Weights of a small transformer language model: 13 layers, biases.
Each number is 500 + 25 x the weight over its row's rms, rounded and kept within 0 to 999. Layers, rows and columns count from 0. Numbers have three digits each. The size before them is the row's rms in percent of the matrix's.

# o: layer 2 attention output (transposed), 256x256, rms 0.167, rows 243-255, columns 128-191
# v: layer 2 attention value, 256x256, rms 0.203, rows 244-255, columns 128-191
# up: layer 2 MLP up, 1024x256, rms 0.173, rows 0-33, columns 128-191
# down: layer 2 MLP down (transposed), 1024x256, rms 0.21, rows 0-33, columns 128-191
o243 110:454496510500519451505480514438475503506468516485474480520475558527496478507551472466522497494510497484511475495494493456480525453477461478519518502506557482490528497504547552531489445484467493
v244 096:502537519499525507510512467509537569481498494505482497491474482488490568483533531520517526470473452493511483452495486502514494530512481488491544525501507535487496447507491507518490506531467510
o244 106:510446538497510471527479510473447460512498507499505512517487485533511461518510513491497508537532520490519535476439506491454509504466496492472450490508462504526521527446501486517497480466520465
v245 096:478521512490516493528473522454497514467479524497520490482514503491542462527514571514509474498507467460522508496493497505496450542470535505532487498508484496502504505458537544477516527512475491
o245 099:465478502514496534443471491536474486501497473539507511494510495525504527512462490474492526459467525521479488470503479505505527489515476522504515498496469509525498486547510457491487492491505474
v246 104:532523474528498486471520475468524415518486519542501515514511536472482462504489507519520520507506509503518539506515461466534533521476493480512512452485575494474507461529495492491529464484511500
o246 114:446476559510470478484465504513487569511466485438496441466513504541520516478500487505488491461447489487467464535525544515481434493515489510524486499482468492496465549463529530480478507537482488
v247 108:484485519518476523521440485530503517494502476529503463507464438464564529525477455516459507481483485503500476499522545489478487483523523503459516501529490497514479514503503480492503534498542532
o247 114:487518483438541485524542503486499528501477494500479517492516525511456451488506531493531493524570501514505529491462466533514553498477466513490492508461479490459509510475460537498512486480518492
v248 097:533513544517528507516561502495541476446463465524493488498501487476537498500516499485466470532524522518508538480504473441530481478499486538513524497481477491483506534524475505473502513532485483
o248 103:424482478481493466485457530506476511523503546469478489513532495530462538492489495528494494492508504515523485538483516497465526479449488470514464532485552487486490466485501544486500506510483491
v249 099:521500459503505485482509498478524492496518528497515561481486519438492486509502501473475504540504507491521520493494506491521522498496492509471505485484489486461492517508495512500511505535477490
o249 108:503483532542501527497458507491454489476473482502496455498470520528471528507492468471539489477462491518498462499511503507485470486499491500511486475494516522504512462510527470480474500502499502
v250 095:508505490528488530545531472441500482476527494482490455521546480544547514530491483496502519466488494509498489455500518511484483490529513481549513536505504512534459513499487500520489479537501502
o250 103:495547542478493472506491504558488514517480484508526472499453515481475554467480476539509514527477544514483525492496504522488519496504494511456541478548453522449534489470475489479506484478490514
v251 100:471479526465504484497507489504447503500547511511542513463495542484446545482510508476520535532519516489510488522494514526494488504555512492481493478491473436498515533489471520497499528452459473
o251 108:513489485510500487473515479497526510505463516520510473563491481473565471503512516500514467465495525492491512483500519486494514519464551503524501509503520594502471461532512439509524522552511512
v252 094:496500509503519518526503536484521552547535490459466523498499486500503520441499469479479537471477475525481447483490511486456508497524502503479514513515501505457472458497517499488471515519446547
o252 098:514486505453476474526542523530455452502418457543523479501488477534489504511543511493532488534543527480512526500477509513521502500496485511506497478463538500510519517516470531507479499474561449
v253 086:498504497481502519475522496445489522498498482505525490450481507447510581513490517488497532485521484493483501499491516484507475483527529529516523463529481497490511469547445464554494469508520453
o253 093:455522502540472512510497495519482484490491504494469541505502527520512472494513492564514460498463496491525492503525528517525507516488483513522503527510522521504468516459524529476523537525478557
v254 088:463497521518470475483536511452528515519495510533471447487484522502513462528530499484507498504482491478504515541546491541452519493471496503488486481538522566505531490532528497500518506472554501
o254 098:478538450495503535522503497540506531466528498455518539500525476503530524548466475528514454460519515520462473517483485483530493526518467538527550484465487490479467537503498486538481493510497479
v255 089:487466537540503494507474508503475466516458477540508492503520476500470519552501536470526512502533466500530500507501516477542523482491494507519506508526494500529484513529520516482510507484470481
o255 091:485517474488495533535489490530501536485481515486488498512499516481488455465507499528499492500476489467478517510484492519465483509489559467488472485474502552501508498497489484485454468486517492
up0 099:474469486518500478509515478492471499480504510521476478463512490460454456489501483515514488494472492437481540484464513490463491506442449553483474461571452514530510467533503523467516482451499512
down0 103:545491482474488524536511531551515525467438469472504503512488546488539543537465498484479498496501539511525475521521514484472510452501507501535457489497493487468489473475504465479455496469554539
up1 111:534501546513494500521490501459468500491520500492506448484510517523545494557506471505500493521539517509514492461474526465512507486487558514478509502498469492467497495477429457515493507479494495
down1 098:494482479477521472459531495518524500500431476534547517506514496514499510481529487552509497521499484490523504525496517485499441482492481441446565489502511484526503524481543514526525518508486506
up2 099:491499489487488520502533478458486486484514456592510514511462519510513494483490496533523492504502505520479536463481449508524493515478480516529505477512524532529514475496483545478507537483523509
down2 095:520528498455531497500497509493500482513480519459515485520514503456507447516521558500518529501518530496495495508575517517512464525500534517453457493512544466469533510482486477469494521501518523
up3 098:527515510482509492487494510466504535497461486476486521482519497509493459512529528515523517489475496497521490516518471496497523478470511451505518461501555485470556449511546532469549511505494483
down3 090:506485519530492479499476543528450467470494487477470521485433493469472482528537512498483475509513463539513520475475504529521491500507503477477488501520483492516510518507527491517519514505506540
up4 094:499471472504529487464499512491530506488464519499474529489544496456479460462525503503509508510483520483515476507482464458489520527517484472552515496526485499478493505496470520459525569532448506
down4 111:489519499506507485490531449492522529547514464515531499510456532541501511501513512513476510521479504527514493481486518516536439466507530512467493533467529477521535530524485526497516470476491469
up5 109:523530497515515479510491543496526491467486497525505446496513503490519500479525492504472519520479497471531510538505461490500473506515519512537521466474481513486462504513500458466485532461489468
down5 095:503489458535494455548491481501487510497546500564488480500535489476520507488525480499510552520534485492561486523460462535489495477531515505496542524510513501480477481507555520487449550453522534
up6 104:489525534472503500474482495517493512496503474495505481495536524484513518514514491521494457525564477471477525495488520516553478522512498516511509494452479490467523506482478512497498487520491507
down6 100:510491494492507490494500533482504525545525509518501489443491517533494505499514541517481553502455486422499544519473457522511482508530503496492465504516462459527500486535501511466520514475507497
up7 103:529491443511482515546517480481542512500513546498530487481516544469492531531482491512563491499520477551488502506498483492463484474501494507497491471482517491552504508536527503500498470510503478
down7 105:499522484496457491531528473498449490468521537461483500532467519459488498492502474506504450522494487518475535513474512543492490530468506565509495496499494468528484515524512554514494524504492465
up8 112:454459499558500529568505513507540522506477526519535503456528458453528514469462438528523530450517472456487481468486493457505503493488504445522438576499499478535538509511457520511553464467520500
down8 115:511478517462500489504471484491518545487471542524504450473504502465484502536473484496519492447472464515483502486485515455485485492501482516508494519497477503473480479502482529477486466536530483
up9 105:456562517543531462467548478495521455486526484538454511540498518496489456492491510459496506492439502487485468519508511475507516499487488510502526508509511504485476497478512474492522517466472509
down9 115:514539506521494528490525548436553490473453476483487472498487518505517453502498526509496494510522464519532488509487516496494468506484474529541476524500463500512495521506533561507530454521468546
up10 110:485486474459484507519499478490475509469490464501478489441477488481534518498490489498533511514508485461517511479508523469486496465502465494506492532501508534550531551520522483457496515482524529
down10 112:512517498537556474464489487520499535515478485500478460540505509466503499541449488536470509519488506489519504545531494449477499498478454538498530480524501459465481458511478475504514499506463509
up11 104:547495521502515498526475500488539507478570494497465520470485543534464476506495528509556510485498453485501538510518469562477532524469494500520470518538499483542478491468526489517504498525522496
down11 108:473463508499530494496517497530522535496463512548526521468526534550508510535493497495507512532503485545515565475539489486493484483474493519484423473483472510520475487522543476558507514542487493
up12 090:505526521475500536438482527570546508501505514520522518484503505476569485499533530473517471497517521542471516467472452490501524452544507550465506481493483490510485498497525508478477535508497499
down12 084:524484454519482511535541491493518542481555433514486512469512484512501469508532497500522503537521475462491479509484505517495448533476531517512491480499531488491498483491463519492525502520464499
up13 112:474491522495509490487503485509535494453543500478449493561513478519486487476519507467500492537456501510508484482498461475484551520467502476524527525520502519486499524526499496501512471481492483
down13 120:488499490488500531464556517521518518497459531564524496466491507527467486529538549536472512476501483491514532479502503514488502502522535471479489477530476524542437524479503474530529495484496515
up14 101:486506475532479454523521490501527502505514489522490475543507514516486529503478528473528531487490431558493515515526473505554502498499504523501540446425482497498491508482467493500509488505503528
down14 097:459483502486499518486527471480509466541545520448557493473518465529497497463448474522523496503494525463487538492486537489506476458516477533515506513466544514483491471480520494559481503533522487
up15 087:515544509500478508514420497524480541466520482517503486492516592526516518505501469475508493487521514541488528504490471500507533518480480487507516505521513453472532508527472462497506529478533519
down15 087:474492525478477494500531529516516517513505536475494473514484450527496463510527502485488512534516469533512458507539476512492487498508520525527492451510493512496446487511510545502542523531480477
up16 108:556500474511479534507508530514491468463511492507489517481479503505513484478533477487473529503505509524520485479516498520462516543490495532545538532528486431492481498507487493533509520509531538
down16 140:522511521522517487547446552495507504448453472480488535475480463488524541496535459540502489482488482529516459506504491486528497509509506470511532472481490476506487487447511474480511503526501487
up17 102:522503478530506560529510498573515525471489482518526510490490493456505501528513521511489539544473479470496542483487470492472474483512535505517539501527506497507542467496527517496513502429466564
down17 106:532465500510495540477505450463515488534495479508516511486527515479498467486481514521524480550523508508511515519455469477496505513584495505461482488478505495497477489514478513483504485496535445
up18 100:470520512505500484537508524502526459535481540473500521508494487530485497480503516526505487502507519492475488469496497509470546546539506514492512523437517492473496510518509465511509503499500469
down18 091:536526433499520528479484525522487466494499502448474501486508507493453494533455520509469469550522477478449467529512471504450490494512462464522474537499496509512520494510488518494454477484469533
up19 110:536490497503475489536518498538521481508465502475487473509492474489519527533492489508486487482513463526491483519505508510460539494455464510524501460504483542501504468485494504488483527563523492
down19 078:489484530507485525517463518510554473504507466514478526481501523495487487488481542538504508520529490474515522477475493480502498491489546493540483482488469523498522509483498485528528499466483469
up20 132:496544489502553459506463483485504502441522482547483505514470504501524543528479527473558481545438528478484486480512497500441512441468526490485525531498506483478507544522501495481479475540542478
down20 149:492496478487530496505496493527494508532514489459516561503496504472507550518522518482453473524478510481432534435505479502502515523460500552524531508533534482469500502540495517545499522472510492
up21 085:541496503515547459499478530548484523510489535485494524490521434468496495517464556519469503488515513489480506496481488460471509493540486481481527453474477466494482484490498493553520517538517519
down21 095:496502557494507534517538467494489490443507516457496478535511526467512471500501532538500465483425512509489515492525492461506465504501464444502515471472517510518506504477512476530543524490534507
up22 101:549504510505531463533472500516504526500469507522530465472532499455454489467502511456515527516541554508498513500489533490517484506517533510474527517510530482481494485500475546490488502500500503
down22 098:513484522516493535472500525480485522517500541459516513558482501503531513493479513489508470529492496485523456490500479534484488543528457510515499508499474518490499506534500484508452502518480497
up23 095:516510488547500455528485483488525515501529456517502522469543508488472492455518490511534471535506505474537495506503519532478485510540472513501474490540539481535463510510508561510493472533515579
down23 094:525501510499503500506479503472495535498498524462554523520454498539452489511513533547508533481462533511472489492499489490523465497533526472505521501493546501534495504456497503467485456479495520
up24 103:511506494490525447488498535495487530482455488497513509498477496512506476444449491462497490528496465508504493481476510490538492515500458501515510520483470481496516488498463544491527474480516510
down24 092:531529523499499535472484527497471492565505525500511517520501490458500479518518510510518503492500504486506520518505453498491492492537474493523453490502500541496521503492505558479500482503551527
up25 097:490496453500516495491517507484486551543489516501536510526464479490496521451487524526514462481495513507465470508481522464489504434475452501505499504453525507485448485517501473446533502491470505
down25 090:533535503550514518482512501527491437483495492450511502463478558495506514491536441493531513487484461508516561474512486528479518514561533472487534486531509498538537439487477476551496517478446522
up26 119:509546565511559490524488535457494485494492496483466489487479499508498541484539508481509523554505469496489489520511474520523463497526489485487494467493501535492513461515466522470452476520459521
down26 122:523503485459532492490505487498450475514464456518484526485472496476472512490538513436549512507490474486524505491486496488462511498489530477469478524522540489507463514455538531547542469536500551
up27 108:526474532463509492477497560482521486475500496489514526442551476536514477523483552508532563488467479482494533488498488476499513484458512466490510496491443485487498475513476482478507459486518536
down27 107:513487515478471452473517487514540520497515501497477515537515478479504531542507522464497489515480511506489468518508510522513553525480498537521512487534516525515479500526504497491508488572544482
up28 117:461491507524507494513469504513539527527442500481472527466515468478525520465467541471484499495492491497499501475497495489512490487522467527452474525547467463531475513541519493536500478502518538
down28 100:530455460488502541535486479489524517480486500486498469476454477502507497456513508495511512513479473481478503490465531526450502489498473503496531480473506507492499543488451492442553456488520491
up29 097:493549500475476508543461529490492522569520462468489527452554547512494470505509516527498444466514468522522525484503485516518519530502487538531502498522525510520503472532495544481498572478477501
down29 093:468450513523541495490550495491489484509487522498523438563502484472541505519514549485461495543464526473565492485496523532485499543541493473486497478486552436536473504451513464533493501513472551
up30 108:491522554501496521505506485506490517508465478459493526467521531478455520463538486488502527498512510491473518458513468494481501524484517529541525498515481547435479496492507513503488486522525472
down30 090:488477470523531529485506520505489493494494518470513466466542506500513514493474496493480533550458524501506468531456560515500519519474470484503482500523516427502506533540486498547515526525489501
up31 059:550467476485488511527511528509464483522522482472495467527484523557488467488487528459474559472466515486478465533467536555518485497546465493514523535514477462524548478509535506495486488505521544
down31 073:481505513488501472471463482519507503487510515468456488458497465490498473515472505534496469533527493525511465507489481471495456508495532536467507492492520534546495464510522494486531516478508529
up32 137:483453558481474513480487465532527509492531524505491499513547497507518483538500543536526471487510474504530545504481500518523460494502531464500486495541463500564511487488459520486498507499522497
down32 126:491498459548521506474539521488509469527457524528489497474535486478516477453459513490531526476537477538468488531479499513510477534550521518448517534474493512482483506479531494538504507511523499
up33 090:490518522509533466509506512487504504480488524498476515519527509506488508495527458563512511471483523522504484455553552462443531525509504548519510504489505510499488475514471484456484478466530474
down33 092:511488487489488490449542459509527512538512504505502536518517485512502509543558540504442555490491493524491517508512548499535519472488496510535513474513531486500514516491508522504492470489479552